{"n_layer": 11, "d_model": 448, "n_head": 10, "n_kv_head": 1, "head_dim": 64, "d_mlp": 1216, "vocab_size": 2048, "activation": "swiglu", "norm": "rmsnorm", "norm_place": "pre", "norm_eps": 1e-05, "positions": "rope", "rope_base": 10000.0, "rope_fraction": 0.5, "qk_norm": false, "attn_scale": 0.125, "bias": "none", "tie_embeddings": false, "parallel_block": false, "init": "uniform", "init_std_qkv": 0.0159, "init_std_o": 0.00284, "init_std_up": 0.0159, "init_std_down": 0.00206, "init_out_by_depth": true, "optimizer": "ademamix", "lr": 0.000223, "lr_mult_o": 1.26, "beta1": 0.9, "lr_head": 0.00357, "grad_clip": 1.0, "warmup_steps": 335, "schedule": "wsd", "decay_fraction": 0.793, "decay_shape": "linear", "final_lr_fraction": 0.05, "batch_tokens": [32768, 65536, 98304], "seq_len": 1024, "doc_mask": true, "train_tokens": 553200000, "steps": 8766, "dataset": "wikipedia_en"}
Each number is 128 + 32 x the weight over its row's rms, rounded and kept within 0 to 255. Layers, rows and columns count from 0. Numbers have three digits each. The size before them is the row's rms in percent of the matrix's.

# down: layer 5 MLP down (transposed), 1216x448, rms 0.0369, rows 313-352, columns 112-223
# gate: layer 5 MLP gate, 1216x448, rms 0.0389, rows 314-353, columns 112-223
# up: layer 5 MLP up, 1216x448, rms 0.0369, rows 314-353, columns 112-223
down313 101:136122055189150122144159073128129105146149143132132171132133144150162133106149120202134104101155099127165137106147107147100146160125176153124202120103091130144110079160130167169152151108108129138115143124125114078096108109135130164107192123004095150057088117138120117126116116194131081094118148114149131092170070111108130159137171176142
gate314 103:151107113085040161145169124115153084127156151119114120180161132125148152142139120211101120115118154092118102157163164194064093106125130153121128165126135149111138120135156088086084113109137127140109191095204114075102098145166155125123137052084149147114106095102097109069063149073148116101137111088152092131135022190078157131141127120130
up314 103:143106136128094120110120123139154138142112154140150149120180073138149140122151146163093117095159186061161181073132065145168094126131130181050094132104145176125123088124134114127148081153167155106114104070083164126122184167177134090157065092097103135191141146118128098098107106121121115141121144111071143150087142159149176104145148109163
down314 104:141203124136157187120120159136128080115126100150145129133132090111147096077109134133135073073210101207133174125085082159102164160132128180093103103133112149080105098141077114123113137125106102091085122126150143147145176141186128104195105141157149157058181073124144121148157132108137115141100127209091153073141105115123108116165142157134
gate315 088:108157150112137110105146128095181126131147117124105150116143168126161193144148116156144090116171169141124105168144150122140112152127203178086150114081175129091065062117176135138113139113140048126159080127132102084110178115110090158123106154122124092125130109121173107159172194095197066131165163141098093125071124104088107105157112183097
up315 091:116108094083127064127147139115136148126079171132125130117070120155160053138112116077127191138098073200160098129089113154183080117116179081140111130091177124094096140188165100162060071121106076132163101172127133110095126132133130117157142072126114185139090124143072109137121153129138136201148183169109171165150111140120111185122142145177
down315 094:137153149173183106165175120111129161112151147128129138159110173162103107087130124071068117079113120112106060095103166130217120187112149204074099140118196120154140137177089131152177107140060088144169105100126199121155144118134118148050160140091118121114127086123125089154132106075135133151177142127158149108129157077101082046097202156131
gate316 097:085068174157128104129090128186158115164159136133130048111130110153159130125120149124144107148083141122146152182157142134110098113113144066142177079104155108096082105113115152120117108177137119124117134129129119138151110150118067158122104134115124150150096121133094121140118116118184155135102142074134149114101102151120090173105107157127
up316 096:126201106135144178125104148134135123175125111102105167129143137132093085088126109129188146159154092144094115105090142158113192137120208150182137136116112151147103139065141056136142108116144093134214120142139193126152152093139169107124134061138107124105103038098127109122119141121113187137119114137127155100131176077159150113117127137150
down316 100:100123131100077155132135098168088152176161076140121084110117176109195127065144089152119110121176082087119136120177105147098110046152120113137149118108156167144098172146172184106162077126137133101125129115081102097132116099135066105112119166061135120162169157159100160145131199152117133152084118165166077123121112137158100135166174158145
gate317 093:118117161094144081151124103144104175131078190147126150160103160186144134149137113047080104141161201107141132102116143155132181165108129081149149080149089110156122175115181140125192110115129074098081096130149155116102119108116100145100186115137131125186075131094116094186157102138143083056171128102134128144136131118124131081053114178168
up317 100:155108121081111101108160128109125134159172138130154150136128179144114105161089069093081123088098145191073159150172125149098093139178097200152113172091175090102157090140104172165125112125088098102148185082111126175151117181170189072104113125129190087134131137131124117144150133158106154162160132126151111137145113146146161215166134130133
down317 100:135106088126147131116140120116113137187127108063202158129144087140149142137154152108100150132115080144075078133073130155158181099114157224126172082116109131143140127102102081090097174089103114071157184189133142139157134172070071123124163163110156163055122085107112127116170112161107132129126095187159117189177138107173136154140155161095
gate318 107:101194121198159120080122131139137154132100158103145131090107156155129153169145133119114092101127178169151068136117150112120124112225147151165123125148126190080155101150133135134137154090117090163105141166108148102101147115148094144111102112137104084100061091093089165138126158141137148200085116145119102130149102225124157109111122122144
up318 104:108086123159121119132132120138127113150192162101121117075105186139098133116062098159146125132053091138103148137078088112087170201151100116156158115149143166130147128141124093093159125152110160132161128161121072097133151120162148103119099161121077112080092090113093091126142136097148122160094136134131110096079141163137154185128117122127
down318 099:140107076125069103140159135099146096108180113152115122143133111120129139141151118137141104110132145135084148166177094136157158156104130118137141128118098096132192151097137180116120132167118118105139163150137142090134134157160139124178112146194117114155125134131125173117162124152137098089000201102090129124123167051123114119141134145121
gate319 096:103121123121144159153149111080097138199118167095161089183134066093093143159106151102129177000172067139163169114123095092116119134118141144175161179096107161128142116106168150122137109181096164159166118172120161115128156139103157047098112078117153148108106127088099114132099155091111170102132116105143108141147130153150188208097134094159
up319 097:116107135076119123107119165206147140173132203133125142125154114124198112084141127137109125151120122045127092105123179150133156117223098156136143100121079148108125155137148145082119194087130146154112106096155121117096111118120075174150132138070113127182056134142163190170146112139111080167107124148064218154159116050176107108147142126096
down319 101:101101149188144190126115136120101109140133136151083064142161116110082176154150137118112132146128124189122120146140068116125149155182187097178100117145204129151167182049132177140164185129139033138137113133105097134101122176138169082124119183136126126160129145126159111153085123109106136126191115116117089199141120115145135172144141106146
gate320 101:128142164090141156198107145115109122186112141104112145141042133136121138148111143148130147128117131128120142058157057107097129132116178131141108128153147114120125122128115105176135151164129176108066141142169148123156113139156143101147127116095167119191119200149209127161157117173092141100146168105146175080075128116128103111090122172153
up320 099:145155142173088188109144129104120075204141099147106086054115131082140173062115138154122129148071093122091127199124141206066124145098105176099170108057174116104142117165127163137131096113146147130097124101108135132118112139136135156049119146096129192136127165103115162149101182101108082115149146063132057057132153113115122084171143110129
down320 101:148133117105067080198164158174160108126071087112139114084179125104092113197117134164137134176129119132109166106102156080119173176052162121162131135096117167141110177096086125106156150101151105133098173157194097150065054132127126199193139138159073108142129138104171159118161136169150160124177139151127165157110126078144130096076183121141
gate321 100:115128099138134142124117112105074189170071178120089120126114174189115132150075105079152156174109118126181086050091142091128179095101128083134119140143110109083127115126133170110137120160044185138128124138129171108133060130135153106172114144147134149151148131155181118100183145130124077080137137171230170120091158108137124138106090042176
up321 095:102059095108123123168083138137082091163153064098111096173123160113107135160142129044174118137088107117144118072140145164139118139165095115153080091180101099097122131102097113103173136103052106100142089053156134147123123053080131117131140132139094120121092147125094104057087160097121162096114098120169148106074070148103107154095111143109
down321 100:098108141127164116122104124170115153141142092036122124176192160124140117077105078207134169104070156124111129189135135106112117129136115150124109119133080185132139165184171168161089064142131157163116162170048134098127154117127139134065096158164125140131123113108050166156117124204161146157112187147058189132142170081150115105140131148140
gate322 097:148144193106136117163106108122120146107166109103158156110079120130192126109156123159151101138215105111065103158067144161128048156138114135132178106190146125114098098162097088099142204174126163099173121132145140117127155080092115132101139136129161105109118143132134145053103123108158106129126112115158159185133103151118097180164145141102
up322 101:137136119182102128055103149090113120108144116082117142138207129122110127071104199129084123218084116070149118153163082136131096159112175122124090191143160104140156116183107153145108112078107142132107122142140144142062152105108170147174172146117154180139150104107102123110107159121145192137179142202147085138115175128120089133128140138111
down322 101:116137117107145186121116114097144108167167180099095160153110099150139132128177141177086075129114120096128142109169083167159123122096154084120186102133110165115150114140103080129187128128128167168121147134120106121067058109107171104108099118151131125147084135108136200092115189164123123114131105112113181080136131072143136086151120164110
gate323 093:117153113089066101149132135100129106127155128161093162144044157134095177120139101105120087192131122101130131118124140088103166102120115154059181118132110217133105085139132080115102134155085170115153146119151161128091168118138204065134173107105164141146123139167133090102146132153234144153109082091143117131136068135221119139155195153161
up323 095:119110140145168122101107087143107157144139154183136176117061173137110078149136117173108124112198111095127153095144105093079077167096084171152152081088158146156173070081153137112152179161157126184088217156093132137176128102089109139081149063156105116107141143119168074120125091199045100122152144156167156126135132204100162054156126111123
down323 097:062143141143118114148199138097124098086118064153159123140101160105108136125119138124151159144130122170164115129114151103103135145131114123136132144077130156141133156097096140107144110133122046124136163104158132157096088094161092110127130094097162154143089158128154096097154131140187198096139111117112132153115114148148097093061123128128
gate324 098:121123175122147105141148039106090159149100159154178172141125106137124146122179148123098136068125150135131184140187121109093144035120126147077117135141107128101117160107146210113125132137172186105068134144136071076129141151153044170189133120142170115150085083168131211084150121164113165090141104130110080161139155162146088148126156130160
up324 103:134116141122115086119120092112145126158138147127164175125193102196138102186140173124137092131125088120090114111096188140158136093091167175112114173119154111112053168090136168140109130138170117161157109151108125170138096096128121152144112110137156130124065123130097099139117229161122131115137115130060135098129106139148114184109085154137
down324 100:111098135170091101166141126097117113161123112110156118152140139114152098126099119161128119132094111125117138143086131141103055120135131105133137131119190081170093083130082093136102100120071126117140119175084111196085125050131128112126113117113149090146104130112111149107078133134115124182071092106154139060088090157202149150188144182119
gate325 103:122145120128178176151131095175118092152092129156159123041031157070163142064126187171147176125128112136140114185104133142108107098153162143107125106102178113132094103146182100150137168148127174111071156136101116081112123141110143187173163156072121150149137056145162159164175122135193147135110077104157166099127121178126117123145119162122
up325 100:172137103129116122161097063128130145188088163073175162100160129119099161131048102161089200127079125163130133125153111148128126175115132164136158121178132185171118131114157119133107141083112105162154133134167166129077099124162114116114102118097153184134119124186121108082152116085145134180105109153100112119154143162111145125140109165148
down325 102:090086109138127118125173117165144166122147131154150181176127092137144138135124121146139193142093116095074086135172123119137160173093182129180196124134110111133120139066118158142158159108111176111143158133154130145073097189049214141144118070072113131123105124097171157137144062115146123171138124110103153211071130196141113125105113174156
gate326 109:117145140101202106102121131144068128093154141194170124187073129140095155122189104152101138157144148078125117138161126121100160111138135143084125095146166124134138143097141101149151129129122159096058101112157165066138083161130124185137217134049159135093108103064119169150131144158146178098114139140162148082114160145075123085125147140138
up326 103:151122122119145146143136122083125126108166081119175137177187073058120102150137054162099159152135185083154143127133165065127187074124114193120103175125149120096179047175179187098152114097101155080050120122128140125129092113069128125159111138098155120112182126077172194163139177068077174151125136124127119119149164136104101106141099146121
down326 102:172177151145093140121110145082103079170135053119148066166163149122100116136128074126100090095103165086113132134135162105151195164158127145066162176135159162096135156138170116128105129107103083112067120122118077076153099073124080139147143142127144130159096163144047144149118149103159122188009208125133103092153132091122140166078131154105
gate327 097:146073147095057191173155149094124160088151118130191087147138164171119097085122109103133197115112168160104193124112105133111068151175119176211117097115137108172149125151121106082098139095141084113116090082083180104104078121146096186084169050110193152117152157129135128144124134115101134131123190125095159094103133121115079069097139108110
up327 100:146084155114133097115096167136055075135122121112169093158163173167127126151079141125132039175116100146118103129107127130111068200142147150125130168156172110056153125072131130124144110122110098147082106111093082122121154114137103111104149071120110101155128114110164146141214124145058102121107119146156162108129107131144134142095129128134
down327 102:098138110094144160109131109156156145149118151155136143167133088085164065120175171157099101131122110108160108081117126131051113110130117109088170114123147121125181102107146118131076154098102079104112180146136125104171129134157144183152104148131092099128129067186084126086180139124121215111112162137153167156219125051121094158091091136120
gate328 102:099132134133130128064158166116136136143102111126109102111123205118145123097152113114049083120133133128161101100122128135112141133127189110093047177116138116119062118145126142154115183132139092136143120136165180101147099147174137118152092151126095110107124150123168095085106062091087081112156140163165047158128134143181160072179115047149
up328 101:112134126141086092092141199180131117072180042037125159108156168109084111173180120123121088066067108149097153097079137086130062167150175101107103199140119145179083139093114120128146191128156102161209120170067151110116142128097115120117115086158118096099159134117144089119096145101150112150113117047139100136062175109208150140036113099117
down328 103:082128151155095136131160118095166076131160073105169141158141162165131116117165092143143142057173158136094087181117130137070107183193125104093167221125122170126126113130141112170191148131096135127161135114109078137095147145153120151177054154132135116163139126142161102161110130086128158136033152142163153106069145047137084119118185119124
gate329 107:145110128113166109120145126186127172160096096171129144087126143144147121127140134093171139133112121117103129167140120118125087148145114052146101098158084077107128152125128217205141133083088098057096145082177111102114116152132146121141133074125152101186115170136074155152153043202126146117163123135104089130108143160100132094158142193088
up329 102:104141145147144192130141102140134101136173117150087059123142139084172140100126145125131151101081131108076140112093186118150127144131153087113101103081170168108113161108122066110114081142115147184163111148154127111086120095063134131110125171109099155190164101161094153085152179111199107092120171159092089080121083099148111140148117102123
down329 102:137148092099065131139130118145144195110164090154097131138116111123153127155182152146140141167155094133130101178166167079191090098133133136116059135165118157147120171094098099143112103184143124106095090145230206140143113119164122135115121129170129091072139115111203130113107107130130153127118175110137205157141176218134121146108210095126
gate330 103:119132125162088174075155141134134118139101118165148145182076103149131142114133149167166138172106177131122094151077159116109091142106071154139153118136123147100147120094160159107154112129175153116128103120182167079162148100146085168125142144121071098096136116093156114164132132113118112057170134145148092146121223130133137165152136076146
up330 105:082078075098072154108137150095177097126095164128116147098077073135119092147157160129053094155086133139073105133176113079145145145125117178151143092131130093132129081163174191160137148116116161114172099134073162104107134132172140198088127108128142121156129135178122106153101121150140091106129149213138112184089121106101114098172146099144
down330 104:144174140101062147122110193097134149140064129108098065130044093082161071119163124146147089166091149108124101119112094138161123117130138142137172067056142099184135105102165099100149165107120097134113095141144199150089133188121168072075166156108126090153129099076143109144105113111201086113150097137147068160106126142173098156155124097114
gate331 099:138132083133133144131100046164127158195148151150116123094088092122156156158141095128107035075107074107119125104114093132117158168173126149140035077138104131125170186091183143168130115111140133105103172109037128105111168127153152158193154091098105148141106104113192116145125131102136089103098139153127108110133161135148140085084114123137
up331 103:147133077103134133102132122128122124103155087150117124154109065123153139082120107136146075103139122101079113119066165110159044093100150071142105144152136119089111124161138141163192137174127091154099083142137088153126124165158140117127099144077145152184081133121224186138113135119141119122134089132132126112111125150150184190098109120133
down331 103:104169099091166127133122094203091099133100077154123105121125111064106132129149088102141139088121076098166120162132116078122146181143138111154114167175111139101115137087143168103182209126072168092119112103150103163139186167083103171082132162155135135107139169195114182098156061142074069078071119160129126151162103120091151174132123084083
gate332 097:118108141152147106098095054115159087084129109108193107101128173145143137111120115174133086168089110132204122122101102122122155176083103158131135136182091117122124124092146131134153078113123107136173105180090093123122070157095097116151115082053121139159112146090130124152157111134139121117160154103154143156041114093099019100150161107145
up332 104:197094139119115121139118169106128125118128132168145090137153136186125128160109135139065165149040092148121205139141035143099126124107114168157108180150136070096159116128128153068154106138137143114162112160164153123137090106064115158088118154092114108102136165123167124149109089082105108092167131122110144127128154138156113106163107084154
down332 102:181190092168084151085145128158137144155104137139146136128062147115139105106091160117148125123155132087094126057150075132087172124131130098136127158108130169142183088089153190132101144102113145091079079115174147083159142134117062134067160138145168108079206142093075119102143145093158121114148117107088169150142093142164192138151145146102
gate333 100:111158162114121153165123111106113107147164177136054127140163149108207103144142129150127111127117108145121120141157119158148178115097120150176152147134048121138048079093115133139130200085113126085033179102122110079141134138142095156112110139121135113105100197218158159102144118168089095095111139217128109153157121104140121114120119117103
up333 094:159109127126136147190096128111144099108206076138122106132163178159180125111082163155153119102051130121196138086159137130183078211099120197121061136138117109149117103079117109061167159113142138067112182160150132123176163108184100130143156099148115090107176111144186104051118181154055093118160098140131114128141163129107120163155148149097
down333 096:151098068066186144177178123157126132149087171164118110161126186122083125126121120071145081146108111121131159127170138129098102132131087170039129139128145114102167116140149148112116107146092158116129117146079138123109122148068117170086115170157149088077076045161202162103165091113130120114098084060109109131145112037186156105153122089173
gate334 096:140126158150137162130122071131096152160087129113168182083132143165130113161112159104156056104124145092160230121153155113122128149132171131129183084176064128121196170062153162124132177132078064130085128061142113101168167131139036111163194192083125078127134132111080182119067082188123189054090121111173135165177155189069141103170078117131
up334 093:209137121111126165150165131086133150163137080146043082124118118103099103119128129105150195158112148150108138062120147102101154147059085124150078116163182160107101078133155143156093085126135147113140144116103177107137112117131191094140047119161138179147105161081100143083127131084125087089147150154102129086090126067101094148097125146140
down334 098:137120111155152162137116151117071159154081097116106160198086149138184118124173063182118129101143171148178074141155096094116131059087110041140158132132187121168135178112121061111124092104108157107046152135101126154174102130130211129173072166126142148107166068101157112158141145132150123162122090123097136145145140106100154141097158120109
gate335 116:145132125136123124140123160158147158136104130125125118180119086255042105189127121133174132121121107151140153147135084092217156195162082131209114110125159113105150127117104133150106057151169154117135183130100123213133146098070155057181155125144073084109116063141058051099125158154115131175142175117109136108066111099134121148115128098104
up335 119:092135108137162139115117163141151194136096074126175145224111098252057107201179163137140166114121112189162130121113086104135146139172126143170087146143161141107106163131107095122138055153160112108101173126075158136116156100102100102152164120119119131137113104115101051146123168165086134135145173138136150092102141126118139160077102091153
down335 102:190138140105085122129156102077127120105141169143112138042149130038176182037099114125109138178095144099126126153120156163096094098105119116077153136115098107156172082130190127138124162131078119146156082135160142072142131115152109164127089117093158166120150167152167176113128103099160127143000048125173079146148122162129143094125138147115
gate336 104:148118105154117113086062159143083148185104134095144133135143103097169140139099173131071100135131050170113122163135124154135106142117109149088162134196123152122134061094158115109136082137123174116138143094130117071121183155077157204124123113130111150054083153179119141160139123165093135121179115125111132088199151160064108123110126162111
up336 100:128124176089144135128137180081172145102152115156115063101185152169095108119133173108067100181185145077144089095129132169128125135156126131182140131163160100108096125152104147151133128148133135109182128090084140136054099138143125079153163095164134120170124149125124153120139158131121152144102168080106091163126088121082143144171140129207
down336 102:122143153125126178146104130113145125139175129144119117134130084109164175133097127084147127166173156154104168055117113134114069098130128104154144161113157115113107113174135114146148120149119142112133132096148092141125086176109120137100094106106112152092213078080135119133110162126122192199141138102119155125094141182130147122182156204154
gate337 101:117162127113082166165136119185146173110128102131143151141119118115145154106120078097166165136152101117111113179164128143073132095138104125121180119107066152161136119062125109158212125073117121133108122084149091092115134097142163101160139137170137166124132155143116078147126123136157145133087122138180137133111209151094209095114130123097
up337 099:125109150169125172126096173175113086125218143153195139145146096107115108138153080183120091187162171135213112149173100133104184093074096160120143172102130123138158109150133132112132156118123127115156126084198137130132175106090112159110149177173191124140106136112155153129118112140183112127119158154102102104112170140134101112110097188093
down337 105:133141143139121120060150121089150086130050132132149158055127104122100130108132129113111053125078120091132122171139140161133198212113139103163092223118146097125155075129126148110103151097162091080132155111141130116175135125157121154176112158105157117086073159097115169065144125134123154140122083123114141151104128189111092116136114169098
gate338 108:121121107106095172196134085096059123139142076177168127154085145132138135067144149133115096109122143091105125140112142088089084102133123140136104076107113089138142130121091154116166161103167100098132105122137117099118115123148122141155156116130139161152098181081159122149133126209163110080134138129132139067148175163139000058151100165094
up338 108:072105139137146146165149101105151059074111116133141103091137166153114093173126156111126113126149071111120098116144186068117097132118166113099144212138138148098110124084108159160144128205131173085138132189135107165169113167131143147125059070235116146127122157207108086140093177117156141081136086091134157151117169184115128116109111106146
down338 108:161189131166127129153144205075113089121083116136099112119120122157091104123175132102125124111136132093172100083149032104099141114070143150211156105094134097175154060173117104126089065109134111069178104077072160112155145166085126107078125111095097134107105099157156166114101152125184153153121065138204069114094134105135230158117140080122
gate339 101:127140138149115158159107166148108161120139124180099153122084109133125124109124155186117114149137132150115109155153128135065136109121111162168130116152118120099180163113153181070137191052130149123083106164117161145160167080138170140140128115178143104144104093116126160097137146097114132120129137119116124114148130136064153114088092133150
up339 096:171121126107121189085196093120091144129110070129145052086173101141110120125132120162131161096077172131160039119110153088127080091110127117116148124119101183162138132096125147114201124127121102146157163138193167127076111163153158133097067086193138135141098122084210171150105199004079153107113167132148120131156154159114114073066099162117
down339 091:150074074096150112170126150094086125136127141133109080118140132112152127110120095107140118119154090102134101087105152103147127125083072195180147199118170118127124136090149133101076155092157137151138158132122152173112060082116084129148162129193093143120102115110169098135170124147094128047071135057139140157135114098097087144094123088194
gate340 087:167139147151091159151111108135082123135140176147140087137135149143082119124095101135114145160167131122149116100085102183092151020096136161141170145125134125120107154142149117109066154100122084104099152136163172114167114099115163137149178176135139071137042152054049144110154069109144166157141133189111093183135182159117077111137111120122
up340 093:129142147109117152073115153097145175150106124150099168130115075137167108129151169168115073032111130167106122101101109091122086117108164107030153141125118140108141106103106168116117162124144172157162124117124118086176194190158095141099131061072140108122111123151130157154128144178087134079114156075042155093137150125087155105135171123159
down340 092:102112150127142118162117110072151206155112159121124147156138174088098143144131138182141101118140125145110108099146141138162176118138182127124161118120126124070124095147129195142101102122115122101133168173140171094180145149123140129125170115084149156145094152141100110138107144095131100106178177145154119182113186136132113146083119153169
gate341 096:105162169090150161102133084089101168112150126203123135115127057106164104130112141104113133084135183136128118165108108142095185131146126094136119130132120196135125098147064105107118101117115138095161092072149176112093136154117153111146097146202130206112118142050098164092150168138082145145166104075108134154113163107191162072129088141143
up341 099:139152122096171131175093103179112164145159144092117087116172158142162148103137101126142157173170106062122123101058165090166120121081148132163098148177099137126143114153168183140107161135114119136149091173106155136054091159119148100095172134195191144118149166131159163096152144103111158171130134141133123068126169103116126167046113152128
down341 099:107139125125064131089122138129192118078120134156143204104122174056114177117129159121124129093110046104154174109151157145132137054097154175185096123130120095083133140119150101122095149173132181120205034130168095121121128127116125117084096119132161168193181130153113046145138121152086104127178124106138201144162181118108133134188111067104
gate342 098:179181120100101148114109166130098120136108104105141133169167125154156148170134184146095104137208114127165171066125176134074107151154121091061160086065132155168117158089118100126149177117114130128162151127186127064126109096065160120165148081159189076142142138163122108098150070114141062086141129097154132104119089068155128121118127145071
up342 098:148154120050148130099192110076095139092161127074141155080104148101109068098117067089130182112123166103118129157129148111128136124140190087146139143103120156139091185180117136128089071084122083131187075150157110116135125143160091126158163132135173129126136106152153172150111152121153134117110128129119121077151086114176113127135144133161
down342 101:160158122110119124152146155069145121126107199092215144106044104131179134102151148202105122108155106097126112125125092053097129138126139115120135112070147105120176147123182148174176152051053092089129166166171133128114120117150143114102130115064137140149152111204148089119182148145122072080152122114181167086090124097153136167113162139104
gate343 103:165133099153139137114141144179132115116110098136157149135121109148146132128147149158160130138138085186142117151106127121117146094148171117124139087185148125094151033087143163125132131138169121120116162069157131089136084177187128126127138138178097138115116096111086135107101085140106197097130135111170048132101079098099120099142171122086
up343 099:130111134118124104179114156113113104116173112107147106113136107094145171163111125210147118104125151031109082146168135142085102109170161171188127111160132182136160137162120130164141166147121130110182139164162148116085127125202153134110071136118089077198162134122137133128110137081140135177126098132119110181182118142109094178160058104122
down343 102:132151139139092097132080139125094143107165114111131099132117146123151147100164069160166099127094160134130089075123093131135121135063124109123137141091073136155125148111117118079109069156106119124129121162076121182105122106131065127134138128203114175135120111174062166105127119115153123188241157081167145211181135130155069134083129092082
gate344 094:143212130086102167079049102117138148162123162127092150143144121108165145119134114160117120087115108156102125068122129060163082137128180109061119108145139120151175113114140115134097109142160089128078148131109129096147159173137163152137182124138128132112099092156130143184103116155088161148129161103114125082109111148069107125075204162135
up344 093:089171068120157161126099146134130154122122163084080122162126092113189105086125100149114136114139110116118082069097203108183106109161089108097135101158119158136135108077145062173125120112118131151051133160150106112115115173146093139101139116139065116136122106137151164140158140138017153152113088101120189151150075179099182163075141141102
down344 093:087138130098152159139126100094111097141152144107101120121142092144101107123102087100103113159086184123135127126181172068146093075149127126161161148105121208122125129095096163153113169065085179158151154111159076150131104140145113165103123134163158135163099170094144138110147100121146101088000087118129096090148127147145193153172092054147
gate345 102:169152098143130178181101131139146101146157138070133114177138161155144096110155196120116127109198105156128128211119112121116125139150131093108131127142056121142078135104119129116100145119148115108104051105127222118148140123109159100129095155193148164110128131184164138115123149088099127048149149076062070102120132181108137171126132151114
up345 095:131120149080133178186199098120111132122141100161129167129165154165150175116151131082160146175120090128229104168138130117147177110071082084121112110120074135060118171101090120200114162123124130058080175119143151116152088163066163158113132116162068063125119154130138110118103138127151094090088169120182075156068152104103146076106110140121
down345 099:125164118145158144114142116194165043135136146072144141118179162130130125130119154130139165102173157088099174149124103129103216121150203121127106141077111161136165106100178085114122228149120162179047115162151209154101122095079124083165089114186108102146149134216099150149156074160177139137198126138124157138153177165114120123105173195119
gate346 096:082127096169133103164121110107138135093063147108069182109198188078101145092144123195074168215143221113072185092128120107159147139065143085114119066079155112082107097107168162072210151141151121174155155122125113121162124191183086125123140138111130122046125155149103128143117120104123148094200186107142125110106132130133157157115162159106
up346 098:140159133150090123109193159143136114064101105114161161114106179114161160133154106148122112145125111174088108148122161116131129131071083115088141119130090064146094095142140096128124127099139116082130103147104133138119130105128067166140115094092101088165145152112153155159139146126168102138138170084188085089112217161151111094113164076127
down346 102:179086084124124149130137144187098121148169173128195096128161092108144177130095159141104138169067158110191137084114102150147058101177153137104185068157091146141116104118096123167110121116163143132141083119055117125092133110113114089143113159113101163129144196109146170124144116154157108103105137144139113185114169114139162067113128153122
gate347 093:114162024108156062174162128080106128114144174171098118093132060143148097015146078090114106123123102138111161049129136104132110126096174112146188139135087100173131110147058165206142115054110107100098087134107173116112109064165148152142118087182149164152146130148107144130120163157165145165154110168110127156142087126115109088141127117132
up347 093:141209066078132123155134082163126148111077144122139127168102140167167097155176134176133118062148181126117099134107157162110118091084087060137157155066155189111129170135133086104084169160158150068162058081122088093038113155116128173078103111059162136142123115133105082107087087093149082116114155142089113162171122164148194082172128118138
down347 099:121127095155122136139173115152112168125196156139075165067127136084094157121128139098140112183153168101085078094115172055082129126102179110144084151164089112132129118143122166128070159150093132112119152115156113125167165183114086143178127122178100180128164166104121170139178175122162181144048091127168221118116150050173080178061145102078
gate348 097:117123151103129121055161122128096125105145124179134177078121136131109129130174135131131122114113160127131122100138135102087106096157160116103118132188116131160152192200144146163146078128093114138133117116102117079145206162125103124122135170117191109197152136094151100132220082125125177175192123146119100171104131165136176105142157143177
up348 099:090128145104135141126142115144156141135106091112156095126154121123133098103152116147134105087124139112108168139127129147102165116121134121106085157066088161115104085158143137113137163165121173044100136079131132137139112121101134135115115097111147006122138125091135147090057161098138128110118132095170181124124133081171121140134079081122
down348 097:129129162139087192137075140123140116128065091168114148131163174163157130151135138158148044100153109133137137075141150090065185099139151144164166090128129109114113105159119122113136116131126136038134169094122112089168197201133138124178096115079127092123125132145176166128059126141080114136166158123170156178153118100139115080123138122115
gate349 108:171199163097149127126126172087082165159174176173144092150191156157081132103146150089112133139085132153084128117144085146126100122124057105094143088170070105167143131115171132081149171124124061107142101126163169144144108157222146126102179154183197052158152143136112141098097117118155151124143134155148131121114100146173138125090136142176
up349 100:138116099090142128098177041109124111132088080209115121109133114155146138076116146158164065140084147117129110131057091066142087171118140168150137093142112159123092079150111080160222100113120127136148150075154099139136134154126075155182076088131142088175134144108125094135179141176145114092153162076122118108177100122110132093120131078117
down349 103:170108043116143149124111142209134162159122159162071134095125089122145103070137110139191112154041200143122116140172114079143053167128148128177180100154138123102135151115093171142098123131098112190128143127158134096165166151173136063135111147118089124077115153155101182072134159110098148124229088163108135147114154141097087151143139123112
gate350 103:167125119121072129164124124149111101143101065114107146103119111148119115151133163157052125120111149186125072134139170124142103138101163145130109127141168160114145137154141162077121147124125115131110140086150201079119115137144043147110188072109136086137133199123103048060148161119095116172126163104126132110166161190095118177130127148138
up350 099:107101016130053146176140121126132088148124077066124117120093090128197099153142144194080151120117138170161097139119193119184113176106102125159094149086185159137127118118111110145124142180135137181163201150117188105080099088108086119066132136130131152090133195149160155127118117101079039179126157113076154123139125154130108133120099108151
down350 100:121155097117104139142175049131138165074183063057085139142126153140164093098126096162135109080145150112085091166160088144135108175098147116151065081108090131125132144142128096141148114124077135176178118171151164134118185099119125163079125169164090131139102165215151152159143142150134093115082104138127171120099141168094129066180145097137
gate351 099:104185169081117104145094097156099121161113097127109117088113136167101163060222135159121131135163130164136131100094133161135129134135111152139083147136122125100143156113107136130082140076179176157114097109089149130119104099128132159140168099126161108145029107138146117083101138121092170157174085122067069151108064170109140196106140140149
up351 099:196139123196084030122133139108166170122131099210230161124156118148120070139066091194077143124122139093151111140122123127120143126182197165177131054135113123133117182171161106093118155213091080093089124091130071124135091112137088130109169132088157100121187109073122136161080148053098099128115163175119108086136107095109143126132093134150
down351 102:123122157158122141141097151117145129121144134124171101091118130145084156144140155162142102152145190117141129146154150089128141095147153138107136097157129156147160187085105105110146126139167146121113130081122031121186092193089116022157114182091109116130146140128109153118095107125085187125073147143112112103140124138135100213130111127152
gate352 098:130099081152073180121172132076146089124126103114091106136164134126192112105113205125110156105117126163128122150085152135131091107133169117130140149057119132127171086107092128045096099121181134166145194120124154092120126111143052152137134118105152159094167123080153211138104137163103071132116113161176146118142156145063101087111116145151
up352 105:136138116105129142146164097141102166172158127088151155063131198108127116211181105121141072176154155065079121146198090145070115137111119098125150074168084134135078136114141160185172092156107083115113113166139080097187125157092150139166114123110200086160128130153102102165139106140110148117162170105091126086182133136145126159133145104109
down352 091:114115091128111175124121126108142124136114169123120163129159170177167140116149167132140100142082180140114137135099102104088124154152135117107173132144113126166130119131137168112084151123150104094091136187110151059111142160177098154177116122121163124117112089156125129130145092155140181146255139115118071121126191132160161078117196123134
gate353 097:144172058147131178138139128135163122102147142152080125109118145104134115130119124117078172113111141126097148116149144091142136075145110129120137085148109154125197121110172158132120168151183140158164113108130119095089083103138111113080118119130165133161130154088182160151096160127170088144111156119140102106156096169107091090091108184164
up353 097:185111148143106064130124139136147115103140065172147156146101150109081149116086114160101113132137070047031092149091155162148159182095109074132152109139121149135160154148110179142101129087087099127169145093104130136166095139148109142154166090154162129130127086079143115094155136149154144181144104109149130083137054074178104137132173125137